Weights of a small GPT-style language model, trained from scratch on English Wikipedia.
Size: 19 layers, 2 heads of 64, MLP 1280 quick GELU, vocabulary 10414.
Architecture: biases, tied embeddings, attention and MLP in parallel.
Training: 460M tokens, 3507 steps.
Each number is 128 + 32 x the weight over its row's rms, rounded and kept within 0 to 255. Layers, rows and columns count from 0. Numbers have three digits each. The size before them is the row's rms in percent of the matrix's.

# v: layer 15 attention value, 128x320, rms 0.07, rows 34-63, columns 160-239
# o: layer 15 attention output (transposed), 128x320, rms 0.375, rows 34-63, columns 160-239
# q: layer 15 attention query, 128x320, rms 0.067, rows 64-71, columns 160-239
# k: layer 15 attention key, 128x320, rms 0.0684, rows 64-71, columns 160-239
v34 091:137181104124086090137140162112158140089167169153085165160080154178157110115166117087092127168075108179130133073116115122127147140088160142141154191177143121115141137152133158104103153113052126133074112113094091149161103143187136153134165114
o34 096:129184153169129077082107109101140082094108179118109097149117087117107132171129012111180138046144138127080082129140082128167069153134128118155126072070148113109160184165129129106132121126131102192116163184159112179203142080128150166101099174
v35 097:134149125105131175171112144139161152107109164181147068159168151120179142173098149137138162144085110174112091107157141067158121196118154103193159170189189159128190119147134139144132113101106101176096112116147118141100055118176147086180108113
o35 096:096122085164144104086117107063125097130151174135147131134122079204140130127146136154173155139161101088174100061136138150144157062100181145131172089102099175146111160173133128092151099106112143187061061097122119160151115147104130098181157101
v36 088:113106107103092139162127171070168121088124164171081141132141147139198181123119097112072057141155139111171128117134154097078112142119110146113102100143130103191161158150128122194123155086157061106176100108054176177153106128143105084169125084
o36 090:073142177076148076140146199157140127162180159129164082158164147121100116134176138102205101115098126174079116096156127148130167083162138125140177130082095146119158145108162109111126091147178077162118151089117092098113122111124119068084072126
v37 095:113179159174106152076105125064168126073162140152208111171147073097116165126190129150172128086095153162185090135103101108164104174132085176164115124137137119072161044157155097108140120075095137158143153127157090155135130120204079182141161126
o37 102:124138154157133131123125098077115037129107166150101123102113076138116173188124136110183149168134130081099144131177155151122144137150145131137138141124060145163108194132170168114151195087084145158101144172102116131138113141152106175153141159
v38 091:115126165114087174100154121086077125145139102076155150143130123122108095146106133150115145149135092152111091136133128175073147114101151151117149120109112063159134160125108125131187133110142153106120128136117086133068150116098089068172184048
o38 099:136136148070157093108184118103159129136152153170132096127146173107106072120123139087148155113079131081126102115109086121141111117131174160145124102121129166073123144133112099093117100133164118141112113159175162050097138095178196098151128133
v39 088:167110116169107107131152092120107093132088168047112160153164159134114087118143204080172112132143184109134191111068056129118151172142177147086074188076193131161160105063136142107108101159124115097111145150171205162117153167174113101149123179
o39 089:070173114127124121175111192112124176141108114155097140148119146103120159144141114092159123091087109084148094148173128114107115142102111065136075122110081128117130199161141142115168163100106139130098089155144095090054145099107105045141138117
v40 087:124064180106148147091166138161125143105130087115184125127112167165171130152093186128165142127174127152124171164079211080149115110133171096185179170130132122147136097140103135076166123106157151137156154150109185115135134191119047097102219120
o40 086:134215100112158161179091073119195102165114154095113101129135119180119191101164129143156159170095169091164124104154058110104101126102085136113188153129167085115125173099140166104128075078124173137091094108155094071132150170081087151110202149
v41 099:158139126118071107139116181071126129114160109159119126096107108160172140119118066133134175187127169090133179153119098094168142110117130097123129102138141144205153158112180198161146073166112098155121127067090143149093076100076136104098100094
o41 102:150149117076143136118201138189151165099165100117112175095106145124099120083140181157162141125167149142114146154147108160110100146167126151136128178089091198170111074131054109129138107073145109144084090099110112113032155165116166100155195130
v42 086:090152174168128131131167179103171101069082159099155109134072069056140139124097126068056125108163092112184146117191125072120210086138175103105138121084065132134109122102135112125139099109127138181148092153096141128106120145140177070176080088
o42 088:148128159118123085083135105144124172227185070090121127109146157154097086134174113133175135143093141150094107157090095172109115107054086204139084117116086106137168096150103170156155134129144107132162136112144053088171124091100124139083135083
v43 090:117146101121123156109112126207119094106107102137120117110061212142138139163150176116133074135115101158106136100177166127147147064133117092169129122080140128176138153162171171108176099091055146104124104146096189133119090119162126122098124089
o43 096:108143149111122131153137182131147152137155079132118146166125109135131145101124143142173168130106158128135111132115113141100118107120144113162122162105150117161132079119172130153081103142100138154161172112122101171184148136102034173144188165
v44 099:155098129151160118110144142094093132125146093132137093039138147084083140110151183104159085098136165128130093152157131183122117117069060054105119120164090102158056169133081160119119131130141090109136140169121119113071131153129102097142078142
o44 106:127097108194129109154110125183087196109150096107123136102125135159116134116114140138064155126102076141119172143120089142144164121192078154092086127123129123197140075100168164079142128184158163140117153099131072170096082184136097151127102165
v45 088:087066147186163110098099149103107157098121124087098073151088169107147115092121155151138097154152093149147137106169167161125171072135137159083131128136142091108093090122124162126084120126150075146171139114114133142122167104045156122122176099
o45 092:178187109116125142107122190138145154156115120140102155130102112139155090148112112134097131080072204092125129132160096107071132116131101099147108160134117137189159094126114145051098090220103109078091142067064129182123176169071144144119171162
v46 103:115136114077138118083111126170141172130057109096173100127152120150159144096137108165158153087137101151157124145128094144156094169135129117144172151158146087139181120177122120086139171100070073118145085123081107143089151122117153106135124176
o46 108:133154097181117075164130106115132127130215125170132116094160142132122111151095110102148191115158129158109127062154176130086137141131135135149149080128156128132159135127120121138137115224129114173118173136172123128186139193119154107191144097
v47 088:150090076187149067130113072079123130153137097118136119136117131152152120117121171093091123141152145109071126128158152161139150138152114131082164097126074189083115135052096143211124126142186138125087171091141147087097130088120154117140081148
o47 086:140071142092119133166177206202144096115147094080150136124075155100102166150063105179094143116123108120160203156131125129163088135138133087101096120191180148209063102125093109167066192137182110141163136108159167142114145112135136129081052124
v48 104:141091102077148057157134129124124056107150089133129070219120095137133111068122107157089131157180112148140060126117129158152108130107128203124103147152138119063155087156195089165138147160104110124129104129169115156144166079116191191159093160
o48 104:158136093061128115093076112137048112180161115118170090159179116143156202194132095137148152110127105173129121129191143148124130112142143139163115151137119131105153133139130133143103127193150134094117130106150145180108133101166112083167130143
v49 093:099169112106194173093123144188127125097200136140154131101133049134135160148125095162129137087153175120122148210152117119106146102063079114096166140107117119141103153084094153147080204147082056081138098120202118116117107103132117116103162056
o49 095:162096098124180069098155098165122140167194091129140108155159154135105145114120168147132048120156139159094116170109121154122131116135097148164116137172132115168104081178143125140109143148141105187221120121116089157143102162132114132096145101
v50 086:151173184080132129159059137179133116095170129122179148079131145145037063087080082172119102103089099135153084129161106135104128160108123108121172045047085089184129174166091056120112133127157145150105090103129132100132132174100131137147118143
o50 086:021113120173116188129149034077098127164124132136096126128179100146096118111162144106120107176138130182158108120120153118172165083177138186147146129133116127119087138136062134111141079088136090142174182159131117104125042134176117136109113085
v51 087:158169119140156114141135090132122114173118133119138083114103075120111162130146122115098159106138086170148073124113111152123121214128138073120129126172137095150121097121160133162148133112122113119129089104183099063148163102112115038151127134
o51 092:123094114092128115091135144156132158151179137141180121098127212161090135113127184121126165156113126098090112044115102080086113121117153136158073159186125152101127120143145114197107132165111162172099086114189187153124085129154183186131174090
v52 095:079119108065142151142117116144079108143109146176075107142105157111146072072136148096153144161160171141155081065155158183165126104098138126099142108158123160143153192130148113154090156098068153111086153150082125183121116143058146094152048197
o52 095:103116122153148110138117156112185126179172068120134118164153071203198155150123104102062111096124111128162041079132082127120156129138164077119159154059160090106116084112121110108107125152088153093091079105138101164097163124144128099204139121
v53 095:093115133210092139103182103164161153162169098123147155138153121115128156124114066170126105154142108122161132100122127180114171129060079121181153168151149142136171145103094102166092093075113123204147148077106158126149161129158133102179137124
o53 094:111139184155151109117094142087111068142114133137076151194135124137168176140159160065085137104056137153086119098124124123130118092115201065077121141137085137139146135149159112188122154100120105110129097232161114172051130097143074136094143119
v54 089:156161169105147101117185108085139124167134118169134109120183086139119155060120207143101114148110128163173110155138083148147145106144178147146095137146194103122133100125192170127148115135103157138143119143193114121115110163123116137134123117
o54 085:143079119169112148129092094139143111105133074181129146124098118165099164215148079119138111108167128156114194073179122149115097141137114129126121153150113096092145141117166088165138104124148110142173157119120148127088169129149095072122188041
v55 105:077170133132137156108150193170130120179111184137154130101091146142113132174128212098134117106180138142127139094106129187130123085083126121090148129115104125120113140180141152104122110075115169077106091078121084091128097120177168085169106134
o55 108:142100122118167144175103131119189166120127083152164124136138133155177101113164095050151158138105097080143092117121117133090135176034089128104080164092140120057169097164126194158167128122068115179150119140153102141104161108089182099100200147
v56 110:092148121112154147120097110113116142197112191127152127146152123128104169103183090136157158136141154097128114141132134159093095131068155030152150123068096093169149163191075045099075104193112102150126160165132132189173123163068137148143142109
o56 110:111158100123144090142119090141125129132175075128106123163184130144129129112126183116159084124128111147104145116115162150143184157164175201113194092137145140109072124159181065188152134155103106103122116148132035132116156174142113097176084122
v57 094:127089092161168150159169108128115148158143116136141154196162090219114153086098149163074164150142123134135130115164108148126159135081165090159113122114099075140133143124124186146114154182161185161071083112132096104053116094157114136167105078
o57 100:144118143133093099131128110138149118129179135129160126112172170180114128126118082117115111147118082099150115127147141127131128113102109112118072157126100117151117109128135175104145115099126094203120104135138109096142124162097125046179120140
v58 093:123150167151166102108122157132087130117127038135140119113119109096177165174124142214116117145119153090121136168095162129098059061172184087146196123082115082118094110146134091087167095098097122116126113127110124158152069146148138200141167149
o58 095:117117101173095137168106064127103092106145071169117158048088120123114141079135180182157156148141090129172176107208121157102141101150093145108124118109121118139103107110194177118174157145145129160161113133087054091106179226097092114187129125
v59 095:141177113137153116079180130091126064130123078131133171152174141175166147144150166178062043158106137158126064157146125087155113104127188127146150145153094119082108109194183095172087106138129191140125129137140088167172090106126132157146100113
o59 100:111103144130082160191126114101108104135131079149168084107170164142115163123112109134119110150173141100141112099127101209133161104094164148127106098178130144149076100107111098126140207136110104091098073116189088155141157093147110111141082086
v60 094:148125131171105098132126100145161088133131148103131136118129127133085115188114117088074170178132154122120148124091154113158132116068140185135145145087147170106118128111136094093157141168100126102195087146150114154098100094125105125177108109
o60 097:101142135184103165104103129135166182131100123207129157122081141117143107173111135067086135104184043127152111140143140151072159175091120152080044153121077106089131166130109154137158126150130160148150131119093153105123084100104187132156125195
v61 098:058167178088201144176074141119134112180151156161142098119097147144154135122208202082092176152140129126098129114148153150169107160116156151108155139099149142168118153060129153085075134141072128162161079199096203132078092155141160087182078125
o61 104:098096069135079091085118089162113101132123141112175077147151114158074185103086130117123146124122124133090115125094082121159146118102120146114124128119140114099160145130099128128131088190123146134154110064157075161159128124116098135139107157
v62 085:155117066092135163102178125162151168131134109115155179119176132157219165112146125142134167160126129104165165136142184154100087119165098128160148118121162111127141086176096157134081092111093079075103160176094176134130169084103164099134117109
o62 086:133110113156105070127175099132140103103161158131090112089088171118172124152118195163159124108124136132161162169138143120106160165099106069141134114098144127148096103115141102139120165162134072136157129153171174137134082162105111157210089116
v63 095:107105160107147060090142141145206112121128153084132144157081148131141074163160185119121087104101105176193116118158097124122122112133139114146173119146129170106149168168187173175152179117115100086184143112121091145160138136120150142112134120
o63 093:147111111034107158088127116152120122185093129105129119132093110101154129140124063065161200118136130145076111134096153118102152152087121165168126074151154123103146138100082123156094112110180148144139182132188063102187140112149172137082145120
q64 109:108105135123118132062161126135143086137129154156165108128217111090138152106180142114067139124087175073156090108163123107108083128129086143148153173132128155099157123181135136125156165158172151118094103124107166150112094134124108136080121134
k64 114:139098123152066145142091131161108068136171160150136126142172166052138187131094086092063099145141132192122139090149191195095100124103195096135152103077128121132088164150173139126141173099183163103136056130137080067098150111100062083092146156
q65 111:185101143108111099187121123139152150141150122102141118134127150107145124064140111143149141087109141187114130110112152114113156100103170145159124107113091092086159113142167124119100138060142140110116152132115097122128189167076090142081127145
k65 112:137106110124072116153134123107101110133137142159142104168103095085106143075130170114181170138149143152117112117109159126126173076155100078167151129160136083122174145170157138089080089129121166151090131113115142149143187105050192131172136116
q66 110:173097155092167145120123118098117099128067124135120108102073186104110119095109159189111157137128128106115123168106121251141151198123088127151121151183153096053194087115154080117172095113131156095137128084127131130159125070158116129135086078
k66 111:121094170134159114098173105101166143117113168166173111047090140117118141147133139154103135175044133143147124175144119204138170181129140139162094112162183197144155069111173135101111104091144053072133139093124138179158172126125161081170112166
q67 116:145100115114112143109160146074091142107140137117146113114172085136181188175123135082141149206078127140108115153135199170226175066083035147109118122069121158109095158072205141108083118208138127117158080107123085148134113146192089065141173128
k67 116:123125109116143118118093190169098190094103152120198132179104127102235154132090150060163129070116155120203123151107144147236138095097073204155157103089066095160148153144125190145131075128065123103103066127156106142177118071108121090172110134
q68 111:092156118152143092123139131110114120134110163119166158145150122111164134124095139122154084091120092122110090174164092096147166201166107178139172127198087151078118109176149127158232135178101128151134119126160061122093151165095151113108134146
k68 114:082157103133149045124165114085119139122124201066157086087143125104125123122146152155111132135094129134186129099136107121083140135180159079105165184142143122124138098176172162156157175127014154139148175118153122146129137180138082132091156120
q69 110:203126100143115112089110149151163112092138183121178166110165155168155146175138135170089150098079166187126179087148116108140169118131126177153111152112151185163083178122064076135146129109110108086154165140131193188128086101159144137089125151
k69 111:080106093141168182174119098152115109125114218090133187129123130137158182144113115153076190130112146132143115077176112131115161122092121116168085175154115140181135147138088148126134100147151109097156194161124205140138106086107128128118079156
q70 110:127132136131177156124131088129119094112153112050181132151118119100094114155170139164172089136138170128092120107209154166189129109105133140128110128176103132144109107157133184082116126208142172122146136116087160083132145112203128160076122128
k70 116:111163118121110163111129147117189155092211120112118096171073112104123087095070102133133130115166139170135193103180135182170110104098067158101090159115140113144170132069124112167080183077109137065152103099144110177068196079134113090107120074
q71 109:137079159092146055124176154129121147171135184123137168164154129093088141101120093103076125135092122128127091063098169159154152047161057097150100122120150117175118130164068143117090226178117123157112139081128073121171105091184106122136177103
k71 115:137172147083113162145124115182119113151130113139109197120093202114157152117180087119104125097098081107081076112077137113166133093166116136142135128105143091123113178133110100126118115102132120127094137118109147117175123121139143129143143131